Each number is 500 + 25 x the weight over its row's rms, rounded and kept within 0 to 999. Layers, rows and columns count from 0. Numbers have three digits each. The size before them is the row's rms in percent of the matrix's.

# up: layer 2 MLP up, 512x160, rms 0.289, rows 107-135, columns 0-159
# down: layer 2 MLP down (transposed), 512x160, rms 0.0788, rows 107-134, columns 0-159
# gate: layer 2 MLP gate, 512x160, rms 0.277, rows 108-135, columns 0-159
up107 122:471508479518538505487526522464539520446516501472506484495515477484525495450490483513515509495530485503495482498476525528511468471464476503490530471491498493552513560524514487508499514479494504496492476514510488526474557539511465512550509504518513462465515478507514538484516490516532532538462520512500536530486480484502504490473504477523520524468508489497442537489491520480436546491525467534481497531499549495521543517442517504500509467462485487475470508470506469529543505525503481
down107 117:508476510481503489502537512541532558482485480484512465503503521494498501463476531527500526502516515505470477445458512563524494478508475526517579474513538508541475534518481472514509478514507496500485495501497483517511528543519504492524526529475456504496521494541480553473471527502511540560476511525517534535490480496472516484509486504525489524505496489491487542489478521504449527497532513518470483493471501492509494485465498517503512460461470483465519515510519482553550493544494501
gate108 093:488489483530497524473454524471498491475534479504487506488478479490483490484526516558506466520487511533509481495486528522460477481518480466491476522470448509474480471491492474510518491486528497525470489507453535514480522500514436491489468560511474490521470478492495512493484531457492449508497498503510513501555514496532513480447505515515504485498495507468534468506520543468486466479484510449480504519491495544455503520503500541493529546527520479524529510505516454543528479457547510
up108 124:545514514486508484463476505487489498499485508548479474506523504529523502468448557535476518493523521504503482475467508468502502502519507483499500497515450505484485507478528475456513455536475530502541536540486455485524481476487486477518512515530559500522488497442536512505497510526540445499483507467497525490505517491491502498540525521512513491529546543469548497476475523517501508518520472547485482511506511484495494513442506516504534534489516485500547455468477480495455511459506512
down108 111:525500513457513509484497503502494451512468506505519488501533512528540505464467544498480497524509487483516481461498470473491472501546511446495494497518452474496533489483540480469508493520462534495552520548467487474534503475522494450489547511521529487505487476418523496472508494508507471514502503468500493496507514513512516492548526505516522521533497508471512465485506536529521497505518478503500485566511515490512453492443498520506525533446515483491529503506476451522455517501500497
gate109 103:493508517513515527474513511471478503480457507512527545458554491516491486538486515483506557544482524486483528502485470543523551483502509487538528456502450497539474474509486515471494516491499513524490518466486499493530471497495474480514500530502466504517498439471497523489572503471471454480452448478513510481530473501508532504495500523524553500502482498432514458466510508500481491466488505481509525487513512513502494519526530517497498528532449524487461498504483480509518493468519496
up109 103:518511470504513479519503484535504503498514520471453452530473522478492504449483434497501476485548476511507486497523498453458468505502501474476484502511562482467511523515495486512517498521518496513523493530505508477498527485514503513531524484457513491518506534511528452547443496490537565533520545491500511524498537488476474507535496500472451479464516508549452502530484493526512540505523474518508480517530491523492471468475496494505492487472532456497508502500501462461518530511466519
down109 102:514545473507507487484471499542521495501502513511499503526446502486441560465498468488466483492532505494521507501511533481507420507484488490490446531537554474471518508537470501513510495513541532514502476513506506506559504520493510479501530466479546477487538529509498496511485494502541538500527524493480502508528552508495480454526484478491463506490493516505472521473451527486518511506498492507513470511500480516491502478440470447510484507478545509517525484506525499493495527511458462
gate110 108:531493508489505499484529505506524500454460532505523488468548517522519503536530486513502465510452496481514489522534506514459507502518486506471503478524490475499511554517515510501476490447477517517546521488468487476453489500524502541496517493483512474508454516470502537476506497502480525525482552534491502522564494497520530487510479513507512502516452502526524465432483535548485495457449504455525522490536463523468511531461475501520475476502504512555491483495512510505521520482533495
up110 113:482508497486535487486504516495521539494499522496545494497524526489525521520530469535507510574485500497505502510497502475472488471525466536476541487498495504497472520521508456491507519493479521480567512499477476460490463482483513516520549525499521446470462518504531498493522496507482505507478508480472491525529494493520511454559480509504507526576505530524503516453512523505459496485449540456509529517477500500466492523442505466533478496507451501474484479491494468492464501483513528
down110 114:489479486474542505488473481487533514527530523497537549521513486492480519506546511474486512546469506498496481490475519497516486534483501531474522537519502509516529508537490441465486470536476485540508446453513500499489526536462524524497535544518543500463500463504562521508536522504520487510458487492512470505503484487470503477515469514465489539542492491536494508470481510456543508524503516477483492528444521488514489499469514484521484467498526495450494493488504460496502513478460471
gate111 107:530515473458482515488533450481497532493529549477514542507545527448539511540493485473519479506510545529464475468504479451544489548487531522526482513482483511466514515482500462500520475471461476485463496479450471493473498514480509472481519502451505499479528529523457502501518519501484519465483538526481491470534481473479542479495506461489484478485532519476486456510516484511464460531480494507505481450465470529503479503531482517504461492523482505526508508492485499525503490508506496
up111 116:469517478471524533469537485505490460489527528493485517514517510447502529532493532523492485487526536502492492502502484453568506537514508485530465531481477512468537486465543473507541472516487495502475466512500508508498507502506464475512527504443468468531526535505487487517515535556512536484482520546492471512505514503527542450503493462492479514479545522508462505501511492525468491504530517496545513461474462521485490514514533533536498476486482469520472526482510484524459490508512474
down111 098:495497501466506483520493457472451512463481534499477531481534521425504487524488537473511522506480519485497470471510484428507499506507517475530513516501521495489489512461446486493464461476496493464519500525476501545481485526477472528486536497462507516464529509532519481520546479483484503485494512525511509498518510507525541460541536459543469477515564506476492503502526502515497497520503461528483493499495496494507500460491483484508475487545478544501517489480442491539481514511464470
gate112 111:505491476522538479498521495499492519543506563455462527522533517489502549497511486490520486522511519497499520498550517552468470447524450457472501495500481516521487467472472496488462552488496472526521502494521487487521470518520474491504479504485475491539495527518491500501497447491475515505497492512499510470487546499512519525523485510491501489457470508490537441459480535492490478511475497491490476542507487543505561474528486510501475477507523527576471494464491480495492533475509481
up112 109:509525496506486518514508509505494503480477470554497496505464532472535436468466491500508530486490501505502509500507501482486531509511486520523506500504493478460458482501542493492505452534558486494516528508476527505468534477472519502538512465498519534524488510478468484514493499506513497490506443485500509545535479492460495547527499505469467493513497473449486516558547468470491500500520499503529525493504471451532463496460548443493550524501461489441516512539496495497516474495490486
down112 117:508518504481445470491476487497524496470537491536542511484478495509490524486506542500480486469541489515563487474492522476510462479504538499494506529519527484492490482524464458448528458494510504528510520509500479487498508513471505507508536536508496490517491512550495533498488528470554480476495512488514496485569479541549467491481487499501477512516467486515493509542528520537537537494507520508515514468476504501536464481464555542512460505513509484487475465509529439536514523506515487
gate113 107:512491488449525532505486523519526514502451503466518486475528500526539479519481495520544533475495446508488510528497498483497519529483499530510492526505448497537509445429449445494500514482488502526521505491477480499517499523509508512522497483445515472468498489521501499482488551516516526472531500474497481484514521526508502533485478453498494536466462462487546505476512530510477498473485525503509530530466495483485489498478484477538485510561459478511489474565500505471524477476490495
up113 110:485522508504496484509492489470505466511565451509537536523476497465494509507501514462504499528509521514542520450477515489524491479496472503482523446513506506456481522561544503521522486494515465524436512505513512495471508505468476463476508548561503519478503540477503497498522458467479479534437501504526510503492474511463497458492511522508453468516523507508479511519510480520486485525535453468523486511470505496497482473508502500484528488456513513469525473464504493541476535514493503
down113 105:494546498522519499472520467481483522517526464548519563522497485449496521481495496523482484521495557518483499478493550540511431478481513487503489468500524533497466504546538483516518497493538496437479498495513479521503496476491513468493519508526517521502497536474489486470469469533537478555455523487495484503498474473503493441495481487487510495526521538489522473511504462468495458511532459501474487480528496498500464531536530517500517492466486530491509509489491501488466508499463543
gate114 088:492505453515504502487480478495527482497500505515472486497526465502531463488527514521528482531466478518462496513512509518496494548505464577531540524510492494488472520482479512491511439504531476504524560476476488518476493508551494476459485518479484518488516505485487478501512484527516530551472500522481529516473524451477481470459534490494508495500518448512511496482517530474496484521435542543526477518501481522500505502479452537504491509507500482456541545536520509482509513490502544
up114 087:515508554471477509491504494482490513495508488469507527532496504514490504517470501516509534487539501517553511472498483513475511482483541454500480453524499509515526479536514478513488564480467512487484468523498535465508475485455545541490527497537557496474465490517513481480484488490495473457508493458507483495553485536509537498528467469505479529500497531493503511530460516501513526480536447449466489491512520490522466485481512465473525460483485505548477485492494471546490474518467498
down114 086:540512529448522542496497514502529489482525492485475475526489492513512492506514459501460468451496508458490517509516540499527535526513531496474495464518486518457494480476514511568552509476523500548502477482486487504501539523482552508513506499505502506516502507491516526415515521503511484479504521451501502520478478518504506513492525467529462550511440549472503491513498441514482510454507502539491508516510533488472522503505511477494500488500526511491524518459526488509507507508549455
gate115 105:493491523495504500503516490560502521509529488509483496507501471561544514517528439492483561488553494495485473514479495474496490513457508496482508537476500518483464534474486482461516523493499481490534488448470489514509470513498524522522489422505524511477523472519500531511469465518513521486486532517538520553524545509492542465497478489484501477521550486524516463484495478484528519520486489472488526520496439510502481510499489463525508518516524504494497475510494442467466470491529508
up115 110:511517459486491512539475507495523516482485518505525506492502497488461463487485535521510469507440497489518528464496524542510505514529488502497510487540496511511530463515512519515469470455492520518433518515503507510522531490541505510493474571486491507540484479492528526466528515490482462548548501478439510454499468488513461522451502469528477478506483519491511521534494486491462494490484513534489449514497553500471511512483518506502486499516427506494500505504507538522525532488471529
down115 111:528544515492499515490480509487543501549455559482526507485484537498506471526473542537507454530485524500492527507531525531505487468539522540546496522532491467507544518554507533532496516480530557486505466515532495479494515501533492459497492538496516533496504520493542479510514522482507481535520452473454491472479487512479536538495494497517509496494455516488486521502491510479477509506489489508515450482489523484469499469521495447521494481488483498511459526503518537516541479533512526
gate116 093:494467506544523507542517524538498486550489472468557509499506466462476518484525523492540522501510479481508474494545476486500520512480510529483484558442521485490493482479521496516508514541464493463515508509522492501485503523483500535515496504526446538521475535505483481524521485504542469479507510506523510451499500509453473470491532507504507544500514536486543451475516507520464438506523469509489485474493491498515526526527499515462479516514519505443521531456454512520496497517475493
up116 084:503528469518467494528508489504538509497523493499510547489534470488483475537493494516494457532447473534481499493492476503486532495470513464544503541468473445469497517487524461529478492497522545467482492491535507457465462497506507522501512478505487532487473522491456535495509511488531444499510466496496465497503445524507510452541462532461452527486499483461513456536477478472484482520497501468475523528488475505549515505496505484513512488501497475526469457528493513497508497477510528
down116 088:526525511535484482488499510520529532537539494518544533511514473519500484503468485487496469507481492461497461496530454495507523523467532514507503511490488462480505491509507484512500508555494542462531471486504520467495494524484537505551548470511500536484477532507469530499525482521480455544488503502514496483524481542493484463518493525469510527448520520466535464511504498507462487502483437475452477494487500514531513516499503501502481513508519478522460504548445537477458481527505545
gate117 096:525495525471518478485504538443463499481528491511486541529470517469543478497503497525528492498507457457550449541469538527506518535537580522487532491495474511499510526457488498502565534545504495489503465492527528537499506487491524472487533471499505534506490513478507533494509515493531510515468535478522519465487479517495518505518495539462461465508486495493488487538532506476511491504502482489492534499498443490511482513492453501484540508509494499514501494491454456481484473499504494
up117 094:530504516460515492488504545457477501492495521477494527520482535451548483524482478521506494476526489452537458540437539503496501564537571525490530489496473524476508506485513508502554523551504490480488460493522499534519512489483531475491525458484497522495476499489509522492505515492543505502487538480515517495488501538501491518534503529466455497521477499493496503519541480461508485486529501497468564481508454477536485496490469504487540500507493489479500491519450469505485484494509497
down117 103:495525525508491493530527495458458526460520467485471501548468494464518487512484519507502474512472432490560519500468515517499503562528519496473525525512489504516500483499480501442530507505508512496508459499531544558527495491495483503457543501505498490472511486508505491535527487544510564513456493440490497490482449506498500491479468528475477491558537511509491524499490506508524504526492479501486533474535462493503507504498475488475535475498508526557496517491461495475490478496489490
gate118 103:480504549546517466512498497510473500473475471564442480508486509521513478487521459474460530498475539471449509500488483517454538486451511534489494496522500526517438503520476494512499508542495496480507495488518450525485506508483559508519553495497498522503536517514488490529479526495482508485526531490537508549504516477479515502489509450467485532521502481489488544535475483495479520499515486485538484445491529494498482542514502508459485519492516475510496504508492483528487429512507494
up118 095:482510544518533504531500516498467476488451453533472472534501513517497499494495438494469503514490506488453488525464485534454515514456518500478474493495533509552450490536479480532465487561498498480502462492511466517497497518457518531546508471455505491494506526517448470509501547528493492505510484541548499525500512489485530497484494449488521518499446494481494535522479508478487517506504495530534512470492508482473463521525510509452463533495513494506490501526500482528491464513513512
down118 100:474506508534542502518507533518470492478503484517490490539512504527508507517484492531482477489512509494440472494489512534468512491461496529508511499469503536535502504521480479489468476525517493463543507524507437474496525511475562536511480488480527518501478526500496467512531494489504481459494539500510473507444464500501477478491511475485452556495467501490493548499452457480480566510516477504509500442518451479500484527512498538476475524461533462524489488537508492519474504504497476
gate119 110:493512505504500536496496510512490499484525508488479497542518513547500509495514485519496452503477461522501498515506506518495519453540478409458509492458485485493477462542490513468469465523544503565490537413474467478485472537490491480520524504526456513536485475499461535481517515499498509495503528522541485495514480465497441502495477514521465514508487511477513495503506497509556507452500494466496508480505485503502466493504451523485516525504491491480500525514499521517486451492508532
up119 106:496485494480488525529527498498508474510503498547473517563521506534501503482499527507481468516490474490522475470504502525487531480523480439501489487453473480492501460517502501477480483534543519548530564457473489493485488512480502458486519502549512529525498494549484523483496529507499480514522549536536522478525472509493441532514481472494488499525513530456528504529467467540558520470489513492532528494486466491503472500467492532455528529483501487461512522498488496506490474481497517
down119 102:512520560497463483521520446522502498460464495520474508484518495486512507482512534502526519505481536486483473476482487485492470507520492477507477503502539481489520444494554479425488498529478504506470500525486470554513500508471464479491499513545506525516490454520516483450511552512499506469487481453479489472496518518529522505530506491464525469534516475510503508514496505543493463533482512504536479499499478517515510458500521505458495531543518523482490504501511544506501497497572551
gate120 091:465513518511508517498567497523505472494511495475462461502481491498501492474523490526492506587459508474514502477542492490478534485487487504468511490521519509504530500489499495538520504493508507479513479493494484479495510493532513468481479488483487470486478505500503498567526516485550493507492507530525520522508486484501425517481517541516473542457479490479545526509478478536424506517459503478474521526536482461541487487461517521499511472520457480555500491523484506478507535497536517
up120 107:482527488497474475513513482481509454504484557487483500488450498462449468460507539519506523463490487504512499492477510498456512495524504478499524530477494482517491543497510526483507549495478496565511509465491513493513513525479521515478470486529455502460501513536468481508498505495460538481518494537494492514513435450520529507512519507446499507505466507499505511498455478464481548464491538500494499499515478472489537498537507510443454466507512457498504541517515535511481516502545485
down120 093:515478493505453514496515493475512445488509546483533501507450520433480515463530556508491518466509475486496514478482506483452496532479473509495509533476523514525474509482484548493439544476476515515497517492499510517536511484457486502460460462510478487532496503501466513507514504532478499455523493542504494504515455492515523484500489527471523485504496506512493520496436503451521516464477515495475487478512497484498556510507454502432485490503477472496534535527494506529473488511498480
gate121 103:554504498528482503419524544501523504480508528474488469494525499495476515501530488530518517527469478532473456464488517525509521526495453519496563508508482483450543506505525495486502443482535497482524509473493512458470521480546466544522460538465477507515495534477475516491500495524506495517502538526483560484490477499506475500489507502540502492515487492436516480444529498512522487507472515496499502490518468479477492477460500529476527486479539489482482499505491475512508527502491529
up121 103:527512506530504522479490554460480544473525484486530515496486524497495484532518483520526530561500471558540460530506542481527469493489539536490530490494506478462538503529518489528470477486500486459494488537477470543445505482508516520497474521474510463513490486462519487485485498495472486532482530511476547472478546500478453490492489471543522504490491490539533480511542496510480512531507509503534511509471488505467486485459515489518503529500501533499468451489460486506515517479536500
down121 103:505485490522498515501508544485490560475495497497480540540515549539541510506501483496505532522471509537523491519531502515506452528519501477470500485554513481478538486519533501533490467501553484468487469494501490515498549521510541505526522542504520499540483441538536476553519498475502500553478518493504468519470538497504505490495476502492521512535527429488479468484525502499494509518528491461490479504477455508525476483474468502517493475530533476513495485534515516450503508513503485
gate122 123:486504475504518471543477495504494533498513513506525506500507475491543456484507493507532522470501479495494524488451488490503498528494457522512498501510512473501468501514506560476516520474480493542483519502485502482504474503507551474484494501493517507479508451500478499496495497539499496545498490498535563489444463489521434491506555456512482506473544469488482475483482475487523484497465518524515432498432516519528486492497508501514514538445472495483533521477519546507506475550501544
up122 119:523524517510482514464485537477469499471525482461482461512499528548488532506488503502501520503518494512538466510547474513511506498530489487550540481530460503494541503521483478524494482496503467471519468500507518520488519495491471498537545458508479484526518548540479518476505527478502473484512497515452452464522504527457501515486481509505500515500520502471464489493508502502463460466532433465504554530525523462524535483457505509507476490489483489495504449495470481503450534481496467
down122 120:475506493558497531479473497503535483491527455456543511508467513493481525455525509503485488480526500498515503518499520513485494492416517484462528459484547502496472497487478420457514511472448508538509501513474479500502529493471471527531471511491478484529506495477484484490479479524513507494486526481472493506510537494492506529556525476496481532448468544513545478496518504505483545483497513488507494481526498511523501457493561542495504475518504519491455507512484491498465491509529502
gate123 103:500436491499501481510495501465465524515527495538537519533466467479525493453471454500502467488536500461502519488511484463470475485494504454494470508493492476494477504526487494474481531533472491501513532478548494508540500475468496483520527491512518516475470525495508533456495508472488510484456453522520460495524474491513531516556470469492515469528480527499504554514489506505500499488544470467468497527501474526543521569531487479489462517492486499555500500499462516476494491484492521
up123 107:533538531508495510532518509493498505471505511476495487517560499495496494525506482512473538515481501504477487461511527542553474520525525492485507491502473512490516574505527520450513501467511512516511497487461523516511473559490522517526508513512466482478491481505479494543489519520466492496520544496485548503472492496485493471461480473510457540473509505489480461507490474492499510471486557487530497473504513500477471443461521527516508483459488507504577489523513468554534515486508537
down123 103:479495505545506480466528522480520477475477480489472506518480476493465507525509573488510495512486483473494515515477534503543496508491494468442500496460495520534506505510501479487535488511461526548496491485505499537478524519498465469505492464524531525522516504519469485489500489485555485495526476486525493544520529504526511484515472452507448555473497473490487466507500499534499474471540587484530492483501503506496507497488516492435496514475500563482497520502524467485486528521490535
gate124 042:502493487505555542484510516496473521523502506522521529494526487491508541526485542495533508486476474484480536568497498470485519456493475474485450506522453503505465511542483521566481489551499457478499515514493486453477466517501495480529487495522502482549522495539502544513502471471514524513459464499507454519532505471499540498479467512491518487514518500516465469540515527478499538469486494491511506497496463541476510484553497478479455490498536519485464503491518489494467519508527505
up124 038:489535467491512465496499462503492490520505456476481461490513486500480484531511509542496523505486527520502534516515475535525520497437507491455487520463515544505500540500461477520487548454513476482478485486467485507505522524479473498468515476502527512486542475515505455502485533498471540488464468502520488492495508474470472498478513463503526530464520447505479521468537515505503486493488494525512472475461499495546522525476498525512522509530495508521452567519548497535540448505509517
down124 035:492497531500514499524490513521492454495487466461497481519462513489496483508557496497498491549482516491500510506507504521493506473463498471454495560453513489489498525497472483470508506479494492550506488505475474514519496512505518535452477517432480526518570468496491481500497501491473515486499464503539493517469499490499482501503522456538492540496489456536532482504473486499459519483507502505483520514500495496489504507493467534495514477519477462508495562477548536455561495469427490
gate125 100:485466499489534498506529493507520557510529501481476523495506473524510490481514492520521528458482515453516478483510512472464486505449499533482505504527461529526478512505484553518489545510534476542541526484478464524503451531506508488537450536486504569507531509485505494487490486468474508501534542521498478507478512558523533500470537509484484486516523475462488503499487487465513495497491508507517545478502440522522510522504522502481495554510509468470508533530508474503475492527463544
up125 109:551538505496459522517488474475503457466463500523501463512514509484508527504481492503504472493522513537493545500485456519495531466521473490517476538489512484502516519475533463508532478521484528514475489476487527489520531460509559531482559441492497474491458511514490523504478543518488473473489474501487520487556520481486443497491456458496478515473476517503516488517490525505529542513509485503496452495503552476477485476497492477470519524495474533525516457458492530479502509467517509
down125 106:552556530525510536523475501517539459510518485484513501499490486532478489551519522520514503538498501493514536493502505545504534505543489483455503475490506445484504467502546452498538477495416508482456491486516511473531532526502547498494519514533486482525514500507493505493468527474515483514476469499496524530509501482471499495479479470512515508528463517525506509470488499516495492468471492509511507505523521511480460472524454470475538509512519485522518523452539480470508436491531514
gate126 094:487489484545517504519470464523490472551495555495476562564507538494506507482499510521515488522513501470485459468548511504521509461544466476471550495512462503478522463472489525483461512527489482542498531502521485486514482527539480489484507494544514486517528495505531536538493523498517463515486514513505490467526524498499482487493449529496520499520423525501516501522513559516521499458448492476490522502527484527507529506497487482522501486497522493533489491467527485514506524484528506
up126 112:544518517476525515515512477519509501499485484442480471526503477470526501498473475481481453515512514461482491472517519498536529529489482548495511515505514525476544502484492492501510552478510536519491515490509547454573481487534483480489490505476504486471497540469502483460515466517536482548527525471493501520463501531513458523488524496526502509522505517486512543464459512523512512520503536542532464494517514502503479491489524491487526492503454519513533524481536504510471559443503537
down126 109:523502530444518513533535482501493530516479466453474464506503488492503499505499481489437465497493483465514502485499506520512538519473478524468497440470475501479520529499454478482519465484526523530494462475498543493518487496495468512472495473451520481492481478532536538468488488519565509496543547462486482491480484534498508515474505504526490524509547535490537469459484514523527552500487529529479445493531509501503509504464477518514500497472483490510524494488479533500474516509538483
gate127 094:486509485512505557465496536525510492505509477476523481503514463536509462512501520533538522498544430551516487509467508478487531496495488515530482580484509519460485518510495495517515479523529512481506494510477518512487506497513536467492562458467503523508505504517517542517498514513507508480513479527508508500465493475504489507537506542512486522436543474481496431480519482498488499488486500525525461495477535491490451522511453496482489440515501504497510539512481485529530529533518501
up127 075:504514510545519486495493462520517529511527524527491522486514506462529532480505464479466511497519475536517427509487493520529511522539492487531512458528459485501500462528472559488489501512490478529479508483491517506535470488481496519515467553553493482479521483498497529457491511479490459545509480448516539499498485485530489514499514476515530463508485525499502521543550538505483501498486522461546489522510459514522524477518501481536481483469525518484491500462476469510519481546473537
down127 078:535525525517520526478549480496492559506507521515485543507490500509488478486514484476495524485510501501462457521461507524493500504533450523522515494489504566518480514570467527532505516495550499501532493468543532522511523451527533475479510523480489499526514514547514502455491505503509458530501517461502557489462509476484518483459507501504491491503532536465500503513526512450464519471492485503492493541478489514517467510547481508496479489486500507503520521474454516534495459534510514
gate128 093:556494477514465493436464529564489480516504502507491497501506490514547494519500523531528516428518488463489468500530522489513502454546494511515495543489497494475515535498503491488492448492514516523526514495478493518517502485471537484510506465476529457514541483522481515515516496478493523492508501507490483503487462502450494483508497476491496462482497541470513538540514495496549465515483468516532512512538512491552476540497508446504495477494522442503513478516510545497544483471499472
up128 090:484486502470549502507515473431502554460498491522497478509505476524460504492489491497506498562502538530510526509506470480486518501424502474513465456500539491508500484512490487511525480503546497526473511496512531459512553511546517511493477519510501535457508491457516494444449472531481479542494517513506482468499521530506503541492476498513476505506501494523500492469509509562484502488500488488481496514536509529500475488514511484454514481500468514504461467453505496520520462475544528
down128 098:490523492512524507542540472486528494488511477509519457507512549522511498503480533496488491524511508541504494505478475525463496567483506473462497462526472498524489504475497497521533516515501533510452524518528500487506491492484499504510518507463507553498473508491455502515444513474509463517493538533512495480518521500535524576511480502475482517524475452490467472482489518513488545514501539480468490517454484532485501493557520572515525516511500516494506506476482442499498482534484540
gate129 102:526508491537556512466445529529572473509486492459518526504481499507508477494502485498563491509507490528446502476522476510493479512487492531519546498508482505469513508465522476472492452492491546515537507504476479481452510523479478509495519474507541522494509513520482522504529480526523508526519520520481482516534539510499545529489492482437493520551526499463462520495506531498490534517459472517493497525524482506505471507484475482544493466479535496505496479535545468508513483535527496
up129 123:548505511472454490476526536500514516486476522496515521532553534500455481539491478539502459494449478486469531533493531466512491493539495548462497542494476498485539559486531507528542487471458491486541497505504473442495535509502514518535498488513468523483481465489506510515528486501527472498493506491496454497554516524503540484449489491499470493541513515534483500513508509484501524530492546502502497470500500513482529510526482513507526523519509526518522506495446468503509475475493539
down129 111:516475509483476516476506549538515508488495535505505538506557508520478509509487462541513486503432514488448508517510472485508485488545499553464514505490488507468522547474526532535521513492469496501526491486450466433519530505531514513560495500509509476496483496476496483462532502507521498499508477495504463481513515521521540463430473500464488497543506525527515497520490488481503517516504528498488495478522506496474504535520483534516488536524518484499517498454449496462502509467484544
gate130 095:453509472467505527486552482501485482553485504497504476523488511513532505493519544499480494484492470519508535481498498539451519481498512474520533490491496489485499538485493497500476503517518523477505481479471490542478456456474523509516512513539486489455523475486450506519440487494537500516498474483523536521534521488510475532518501467466474493531510486474513453505525477510570489464491493530487522466480480452513564507531475531470517485493494471459499549529496509460491481480490496
up130 093:466506506488473539491546490521474504536464487472488496530480536532500475493516506503450479487495496505502526483480501539468487491496529484510556484487494493498500550484510505506477513511516508484516493474488485535468453479499506509512481500531476500460493479465439479517437499498537538482510495506496521537522532510490485524505505477472480499530502479487512464521512484480563509466505522538494538458491482439511567513524466514461520480494475457454496531523465512509488476478458494
down130 090:480561529518509530487493463470469489483489485498498498477532493510479532525520511511526500496475478483486490482469517497479483523513502444489551503526500504503499527523503522491504508473490522490480511530506514537497492498516541515507463478515492448498500485501505490487505475532527528488501484474451457514517476545526475501507491479505511484513570519535541492495486450500503462529517529537511526491525447553484588464482526480480519494494471486503473475500485475487420485496522481
gate131 121:511445494489537480481521507511495464477486510469520515519462489485549503516521496531475507508557507508505416449536519495446505541536515547506498518506513529485527554494508477501544502488496541462504486533525511485466534431528537514489478471471493493469493526498501486478486467479545486493481514482485547487490497527495466486464494530488466496466496477507497461536511462530453523488485475462492486518480480496516465487510514488515488482479483516533492495502491509490488519501506511
up131 119:472562531512490491475491486464497467558541477484467488510538470522488502479499529503494495513484486512510537480450483453532505435518473495490522504507511455565490473452485496475473523521498499525492513480475477502519506515500446519508516473524506497500509490486476465482534521511471503493481471526471490519528465500464532542486481482501483520513512548482493512498511527478455505500535535535491528543526490483516497475508495553489534516572490506503492500516489488499486466538516488
down131 123:498544472494495496508498496510558479517531498479455504519526498529532540465489534509501506517503506518503517527441481473492455466502490493547481480525519472479494483489516495483503537524506497514505518444520488479501545506495506506474493476491555474498538534527499450545522496478516524536456492504490521499478478472446492476474465480474492532506537499474514491518483512504461554512472475492454469481476510485520491509514453546496514513514500500532481455487547474471472468496488465
gate132 109:491531515494500480520468458466531542471497540506535529532488496487542475462476475457472494499499529482494542558462518467497504490494487523538466545504483444454486508465516506495512496466467453513484527505531506500522419519509499486533507530495488508519498508499503519487495472483530491526543480441518491503534508500496527515528519491490504518488526493484474518490479499462528487520477485536524457450454536518507512480521502509555503509489498502498506502500501488438504522496498490
up132 109:452494521477497503455492462465536536493481524525540523501479491478526497483496516445421492502502528507507561550498539477503455496475495511535427503502475476485480510470502516506501496488489469493499548498506481513507441518494503471540526538484521488536470496501483490486504499473502488495514472454523521525501509488492520530516499500435502527495519499474505529514489487459516469508471522545487486511486515507469482447511498523509515538517492506483496520484495506443507546478494507
down132 110:473487515432501485489539492487501498465447556502466481529490517503495530535481452473478512495504527484533517483496550484505518507469523517569474528509480498523490518493509552486463481534535503511531506499513476527520439446512474500526496537536491523467509483493493523508486462508464482458532536464501449508508483500519509520493525513471490508504524465510478537518474550477516487542478481491507504474461521523511512453495492489538494481489513491494489494482537500508493498475470511
gate133 097:516506495536485505502458507512537505482512544499515466510456562503507469496553471538477507486523531494444491548501528507501519472492516500490495493523496483505507515515515512533517485510448483490553532488510497491506499498481555496487433480488509516473477499509527456512490537509472470528450504505488468508498501504466487515503531515498540504523535505488515531521520488456516535529479534514522494471516444516484514493534475523504483524477498462507563441466481487466492509526530507
up133 102:491479490537491499477477545533496494508494516522490491496500523487495464486558473524468492490485504488473516513509514471491526518464533449497497500516480477508515527523504501520513511512473471485487490507518464491536475459485531498481424490458478528484515508488538421512492489525501457553467462463462509491498512507470513476510486481522558487491526533547491513507537485516540515521494488504537475445500474482467493513491511516499515518479541471502533487485477467486543453523516489
down133 094:480479507509530479505510518497466481521444486535497471512509550488514482495512480502443493499484424496479520474506485470521535510475508454537503524541451508509518494505473500529498476464537492468500473533501459487544465456467509513500496492489533564517499499549516476545501494534474505486449498443472506479496484507486490508497492484516506457516534506540479490514561515516490522524509470527496512465473471476468523517480493511495482510490504494470521489453466501495516481494519503
gate134 085:539515517528503528490474527460513536489510514545520532469523475458440524483506515516497497542474458505444492510479515484522494489499502471493497491481472484492481505514494476495488462546526523524503495505487508505473496522511450490470468485524518489545502520528475553516521502505487442539530459518488431488477491520499542508511481482503534509492490554449495466538500517463481460539456498487518483536508472524472486508515504495490478505483515509485479495540519485521501507505556518
up134 080:516479527462505530461535527555542523452508483479499510476520504493494478505492521541463526468498484491487459515499517480505480560489503548471467460488491527504507482451519489550492508521522505446525485487484496484508504498514513498503490504495512515494525526524459517475491457538487511510551537547530547522498503538486477532514497489467470515515545484546501435519503504505490527482500486516552490500495472460506463489462493472488513480483523485485461513496469512486486484519499542
down134 081:528494534486519482497484512472500475494509521503556489508511482491513528474455547509520554488490484439444503490514493544500423538490501506544488482535489476482533510487472529501506478487500494516523530468519477492493484529473544539507480517500500525522523527509521433512497500485513481521480505523497489475531486511490509479531484478520546498483475462450470511471478540486525513502510564526535467524527540505500541508530522525510495490537515490512480498510516474499487532531479512
gate135 094:519498504469526494487543500487481496490478495482534477494501435534490508506470535536482489496521491462476479466481465577517517464459532511473501493441531495533531537463505502512481547516516499482484499522544461495533518468481517492509478518454481515480519519503512480503506536508536490503506493526530461488498462517492504498517487492512442485469545496472520439485535502478496494465499496491458487504482546483482509508504474515516481459534491512539492494540476521509527535475521495
up135 091:480541491493459501504488447494501544518529469532525489516520481520491530497452511489471496501468518446490486476495498476522494486480551491463495437515509488549504484479507549471472508520501485512486521482464549517553499496480522532460452546495485515474519500495483487461526529494479506523509539485499504510523521474514533475534451485503501548472466509501509533465504498511496508491533466523486517490534484518507543496508527508508513563488500473555517524503515546509497488482503485